config = dict(
    hidden_size=160,
    vocab_size=2048,
    hidden_act='tanh_gelu',
    qk_norm=False,
    parallel_block=False,
    optimizer='soap_variant',
    weight_decay=0.07,
    lr_head=0.00562,
    schedule='wsd',
    decay_fraction=0.853,
    doc_mask=True,
)
Each number is 128 + 32 x the weight over its row's rms, rounded and kept within 0 to 255. Layers, rows and columns count from 0. The size above them is the row's rms in percent of the matrix's.

# layer 7 MLP down (transposed), 640x160, rms 0.209, rows 80-99, columns 0-79
size [ 97  98 116 123  99  98  74 105 105  93  77  97  90  84 103  87 102  90  99  80]
[[129 154 146  97 120 147 127  81 112 162 118 157 144 139 129 109 100 124 136 120 125 156 114 145 116 113 175 157 117 132  87 166 105 159 112 135  81 165  61 111 114  87  87 108 186 126  94 142 106  96 135 132 111 137 108  43 135 132 131  58 162  93 124 126 166 120  73 120 183 136 159 164 147 132 127 104 140 116 127 115]
 [149 118 101 112 138 122 134  72 158  96 124  99  79 120 192 154 213 100 139 167  99 157 155 124  71 103 150 145 145 192  84 102 142 157 119 102  42 130  67 118 133 128 148 131 135 152 107 107 106 122 108 134  98 152  96  69 102  88 167 106 152 130 129 150 115 109 145 117  94 166 137  67  89 165  93  65 119 139 133 111]
 [ 60  62 147 159 154 118 149 174 149 131  71 111 104  64 140 145 104 119  91 120  83 120  85 169 122  87 178  99 169 168 121 157 129  91 125  92 185 136 151 138 125  89 150 128  86 151 128  99 129 177  95 104 134 140 184 117  95 163  27 173  67  94 159 149  91 111 138 186  92 144 144 194 105 113 106 158 149 141 165 145]
 [111 228 162 127  97 107 203  72 127 122 126  97 131 153 136  93 144 103 159 166  97 131 117  78 108 155  94 193 147 107 104 104 138 115 106  55 120  71 142 107 139  66 108 129 170 169 200 132 136 143  99 134 138 101  97 162 155  90  67 113 175  86  57 105 160 145 121 127  81 135 177  82 115 105 106 128  43 168 113 131]
 [126 105 106 118 155 128  97 150 154 114 145 119 161 108 122 116 164  52 137  68 153 108 156 123  85 155  63 153 115 130  87 123 162  93 125 100  59 146  71 119 112 109 127 119  55 114 103 123 145 147 123 135 163  95 132 172 129 153 123  76 158 126 159 165 174 169 143 144 103 133 175  95  76 132  97 120 134 116 133 114]
 [135 108 126 138 128 104 145 113 142 148 143 148  39 221 113 134 127  96  96  96 153  78 130 131  95 158 101 112  74 135  97 148 152 147 113  94 113 142 160 119 130 118 133 110 125 162 133 151 124 133 109  78 119 150 167 188  95  76  57 131 208 138 130 136  95 129 132 179  52 156 134 166  86 148  68 137 121 182 163 177]
 [103 119  95 117 134 115 142  82 135 144 124 128 163 165 158 138 129 154 102 115 139 139 128 121 141 150 146 170 143 114  51  62 129 155  94 123 135 110 153 158 139 136 124 174  93  92 158 106 142 145 140 158 155 179  71  97 153  88 255 145 136  69  99 132 115 146 122 116 133 142 142 145 113 192 126 114 157 142 129  78]
 [113 165 142 138 121 147 143  93 123 115 220  61 133 157 123 158 104 126 120 137 147  91  91 120 175  93 105 145 141 205 144 118 110 138 134 147  84 141 153  77 116 131 107  87 174 114 148  69 131  46 166 175 102 121 146 129 175 129 136 111 194 154 121 132 110 187  90  93 173 157 108 153 148 181 134  97 152 192 123 131]
 [153  78  95 103 152 155 140 101 121  66  83 124 121 130 131 149 150  97 145 116 118 130  84 142 102 126 145 111 150 127 150 170 152 122  99 145 130 194 115 144 127 163 107  98 144 152 144 151  72 190 179 129  88  79 172 157  64 163 203 142 159 139 122 127 106 185  91 165 162 162 110 162 148  57 115 145 129 139 129 166]
 [126 102 122 171 161  89 131  92 161 214 150 154 103 108  97 154 117 134 170 129  81 102 130  73 111 181 129 113 105 146 201 108 183 136  82 121 123 103 171 156 107 125 167 134 157 164 108 159 191  88  74  96 163 132 167 122 110  69 147 118 136 135 155 146 101 121 146 150 174 100  82 106  85 117 128 127  71 140 119 111]
 [157 129 109 114  84 124 140 107 141 112 117 117 139 154 155 101 146 132 168 155 151 159 101 168 144 102 131 147 117 132 146 148 154 132 120 107  51 138 143  81 104 195 116 150 128 150 169 140 144 255 188  98 159  93  66 125 179 136 114 118 139  96 194 116 118 153 163 130 147 150 183  85 145 100 112 144 155 126 155 136]
 [218 130 115 235 158 174 168 155 144 110 113  98 127 168 119  71 165 149 140 101 116 121 159 152 114  94 133 142  87 142 150 170 105 162  97 131 110  89 150 123 113 120 161 113 133 141 108 154 147 158 139 139 157 126 107 125 115 159 132 163 124 151  54 126 110 125  92 155 126 142 127  68 161 104  93 122  66 188 149 109]
 [ 95 101 149 122 163 127 198 154 173 109  73 124 132 104 142 177 104 187  95  67  86 119 132  97 146 169 129 147 159  64  69 154 136  95  87  76 115 115 103 107  57  74 146 151 137 156 127 136  72 150 124 166  82 120 119 112 155  96 119 165 132 105 127 180 111 123 111 136 134  64 134 161 133 184 156  73 170 166  93 163]
 [121 129 154 114 120 105 117  49 145 122  55 111 111 113 114 131 151 109 100 162 175  97 144 115 163 144 124 175  91 117 122 100  92  79 125 129 149 159 128 141 146 112 127 163  74 147  91 131 149 213 125 176 157  98  67 220 108 143  71 142 115 160 159 118  78  73 171 141  77 108  99 147 151 107 114  94 143  96 145  88]
 [160 126  88 124  78 123 140  88  61 133 193 157 114 179 131 135 100 121 104 139 132 165 154 136 119 156  79 123 113 178  95 172  64 124 150 122 124 128  87  97 133  82 134  97 177 105 128 163 124 100 168 103 142 130 143 120  54 119 171 105 143 165 148 178 114 130 121 129 152 133 117 111 148 132  77 111 165 169 171 112]
 [ 90  64 115 145 143 182 115 131 160 111 156 158 144 233 163 105 139 111 105 106 127  97 146 149 109 114 139 156 123 145  81  96  97 160 138 162 103 152 238 126 123  84 190 139 100  74 163 149 144  95  48 145 142  52 141 132 128  81 147 147 127 134  48 110 142  77 125 107 124 146 141  90 138  99 100 121  97 122 162 135]
 [135 175 180 155 138 151 159  98 126  72  70 184 135 143 134  78 124 123 146 114 128  89  99 143 160  97 104  86 172 141 142 114 120 101  78 165 114 195 159 131 120 128 139  96 164  97 139 106 148 124 192 112 144 100 123 158 146 170 156  99 123  64 110 126 120 166 199 139 107 196 108 175 189 118 115 113 135 119 111 183]
 [108 132 185 122 147 135 124 121 154 146  53 197 110 154 129 149 106 130 111 183 102 132   7 139  94 148  99 109 138 146 140 132 117 157 130  81 172 120 139 124 128  64 117 145 181 123 147 140  90 102 183 140  36 100 155 131 147 141 172 164  71 101 126 165 173  78 132 119 146 166 141 155 120 103 194 140 120 123 182 146]
 [153 129 186  94 196 181 144  99 174 149 112 127 117 100 122 113  39 110  30 124 127 132 158 161 137 169 102 136 154  42 192 160 116 137  86 155 132 143 109 102 136  90 106  84 173  97 168 133 122  90 118 162 172 115  58 130 126 117 127  93 116 159  86 175 121 114 170  96 157 104 132 141 111 122 173 126 153 116 107 128]
 [109  74  78 154 152 136  76 149 112 109  66  96 139 115 171 186 127 112 152  36 122 125 114 156 122 131 157 137 149 137 179 120 170 108 105 100 105  93 110  95 184 109 181 160  69 139 156 146 129 219 133 166 104  83 112 152 136 110 127 111 144 125 129 106 103 160 162 167 207 141  90  92 109 104 134 110 121 116 199 125]]
# layer 7 MLP up, 640x160, rms 0.201, rows 81-100, columns 0-79
size [ 96 109 110 100  98  84 104 102  98  74  94  94  82 106  90 109  98 101  82 105]
[[142 103 142  84 103  80 116 162 148 169  93 125 163 113 160 116 151 111  93 164 147 147 154 171 112  82  88 154 112 107 100 130 173 147 161 146 167 106 125 153 145 158 190 126 159 101 116 165 173 104  99 111 143 153 142 148  87 140 103 147 112  46 110 116 124 115 161 116 111 183  97 117 157 168 135 108  89 146  90  89]
 [130 184 104 128 113  69 171 119  99 100  84 124 122 118 115 153 107 179 149 135 173 178 153 173  73 141 125 115 116 124 135 115 147  97 134 153 148 115 177 156  59 182 105 132  99 114 131 148 142  84  98 108 179  92 111 101 148 176 122 133 127  96 116 143 114 139 117 105 133 161  77 178  84 141 143 132 141 120 140 157]
 [132 210 171 155 107  67 199 100  96 120 103 131  77 127 128 112 133 113  96 130 123 134 114 168  99 138 137  80 158 114 138 115 109 170 156 119  99 159  96 151 124 123  97 135 122 106  90  78 195 142 116 122 135  98  95 111 163 115 134 114 115 151 106 160 121 155 133 189 146 102 135 142 160 177 145 166 144 179 127 147]
 [ 86  87  91 166 197  99 143 132 133  70 218 150  61 138 123 105  81 204 108 223  93 116 145  66 172 104  81  94 127 132 107  90 115 126 111 112 132 133 119  86 148 132 133 127 163 102 133  96  92 155 122 143 154 140 140  45 106  95 137 106 105 128 152 170 110 130 175 169 101  89 144 148 180 172 122 110 116 108 167 104]
 [173 104 159 145 103 100 165 123 149 128 113 131  79 114 135 133 106 195 169 148 158  18 183 148  97  97  93  89 148 114 138 136  79 166 140 115 127 112 108 201 129 166 143 117 168 113 142 147 102 127 151  84 132 116 135  87 132 120 120 184 106 167 143 149  96 152  96 136  58 141 160 180 122  85 104  81  92 153  57 137]
 [140 130 109 111 111 177 163 165 144 111 155 110  94 147 157  85 101  77 126  81 158  81  42 113  36 166 132  91 137 158 157 134 146  50 145 136 134 155 130 121 166 105 133 115 142 123 132 165 151 180 147  93  92 106 197 128 158 112 128 125 106 126 102 160 153 119 157  78 141 109 140 174 145 177 156 177  83 110 104  83]
 [150 100 143 131 123 152 119 149 102 127 190 108 140 149 153 121 141 200 153 146 118 174 145 140 193 141 141  83 106 178 172 155  91 105 113 171 126 162 121 103  86 139  88 101 115  84 123 138 118 134 164 124  95 133 190  46 119 128 119 140  66 130 111  75 125  91 174 131  78  91 116 159  87 138  85 136 108 132 173 140]
 [187 161 155 115 109 139 132 123  92  98 204 124 112 162 112 121 127 155 141 127 153 141  62 154 171 112  83 153 134 175 155 113 153 153  80 127 137 150 120 100 221  39 119 135 151  96 159 147 112  98 156 108 151 191 186 129 137  88 115  86 105 154  76 122 124 141  92  90 149 172  97 101 158 107  60  78 140 198 185 113]
 [108 128 119 103 153 122 117 207 109  90  78 137 146 108 108 146  76 150  49 129  84 119 123 158 139 157 109  91 149 188 121 122 205  67 121 104 133  98  96 126 174 123 117  88 164  96 147 173 156 219 123 145 140 172 142 126 119 172 113 115  19 112 125 138 124 107 154 154 147  92  82 103 110 159 120 108 149 115 122 137]
 [105  75 105  80 121  52 140 106 126 137 138 191 133 142 132 143 121 122 159 114 147 140 133 150 139 156  61 104 105 111 151 102 186 197 145 167 101 147 114 132 150 143 139 131 113 151 151 123 147  89  71 105 146 143 174  93 191 100 145 134  86 121 109 127 113  72  95  73 174 184 103 174  91 182 152 137 147 146 115 139]
 [102 131 130 155  82  40 110 113  83 111  99 107 111 173 108 114 120 174 133  92 113 150 186 129 121 141  97 135 140  93  71 116 136  89 138 168 110 103 139 112 160 187 143 160 177 133  60 140  82 113 102 126 129 148 146 156 167 157  88 132 148 105 105 175 174  75 196 116 156 118  97 100 138 170 134 151 138  89 121 124]
 [ 81 140  73  94 148  96  95 102 165 119 105 153  74 122 165 123 110  86 129 145 146 101 136 121 120 137 123 119  70 175 120 122 146 119 153 181 150 115 123 164 146 111 148 128 118 151 122 108 157 136 112  70 153 119 179 185  43 192 108  93  88 170 173 157  75 160 131 103 123 134 163 151 198 161 139 115  87 155  96 177]
 [120 166 189 178 131 134 153  94  98  94  75 109 123 110 161 124  94 106 144 180 103 114 174 167 147 188  82  89  97 123 133 112 143 103 187 176 129 106  92 148 141  66  46 152  97 117 109  46 100 178 113 130 102 127 100 112  80 151 132 106 124 176 174 133 109 119 132 113 150 143  98 162 173 131 140 124 126 146 152 122]
 [110 198  87 122 125 166 155 123 102 148 110 145 154 125  93 149  94 136 158 141 141  57 141  97 171 172 130 122 131 150  89  62 137 139 101 130 136 158 112 123 138 109 129 143  91 156 162  83 140  94  74 148 163  94 173 128 198 127 160 109 167 153 100 120 158 148 114 112 138 120 157 145  97 127  37 137 107 112 126 151]
 [121 155 141 157 187 128 113 143 136 135 156 163 110 108  98 200  82  94 129  98 118 134 103 153 122 148  86  97 116 113  66 102 137 145 136  96 172 177  98 125 131 132 223 109 201 120 221  73 143 105 130 116 114 111 101 109 117  99 204 123  95 110 167 127 169 109 148 121 112 102 117 164 208 122 104 173 147  66 154 142]
 [106 148  75 112  73 125 152  61 152 105 134  90  71 112 139 137 101 121 127 147 115 126  93 129 147 105 179 123 142  90 177 101 118 187 132  91 150 127 157 107 188  91 104 170 161 173 122 154  19 132 121 113 152 113 170 112  83 100  75 180 115 136 135 147  78 112 113 116 169 154 118 137 102 113 102  88 114 182 122 149]
 [128  95 106 145 117 142 118  71 166  94 146 100 144  71 154 178 111 142 118  88 148  81 118  94 157 150 176 108 141 174 157  64 151 172 103 192 185 188 111 177  66 175 123 164 153 141 115 135 147 115 129  90 131  74 150 131 133 185 100 185 130 100  73 139  92 156 151 133 115 155 115 112 104 143 170 118 156 123 105 154]
 [180 130  83 103  91 158 110 102  84 136 102 103 113 100  46 134  93 143 182 121 132 173 123 149  96 129  92 156 110 123 128  62  83 140 105 133  95 125 140 117 147 110 152 146 153 101 112 182  83 125 110 154 215 128  91 101 130 146 133 121 122  77 102 169  98 125 135 120 191  96 152 214  87 100 125 104 105 113 101 135]
 [173 110 119 137 123 148 204 146 195  88 140 172 191  94 194 135 115 136  95  75  85  74 132 116 200 128 140 158 126 148 124 130 123 137  88 127 139 156 117 142 121 146 121 153 158  85 163  88  98 177 132 151 122 132 143 170 122  49 118  92 122  68  90 157 104  84 126 155 112 160 171 127 150 128 134  83 142  88 126 147]
 [171 178 104  69 100 116 180 142  92  90 107 129  99 138 129 137  83 127 144  72 100 132  87 121 138  40 110 100 109 163 155 104 141  93  73  81 146 116 148  65 145 142 121 120 136 136 170 140 119 122 130 109  57 141 110 107 133 115 130 150 172 175 155 147  96 176 108 137  85 135 142 128 112 107 120 137 156 134 146  95]]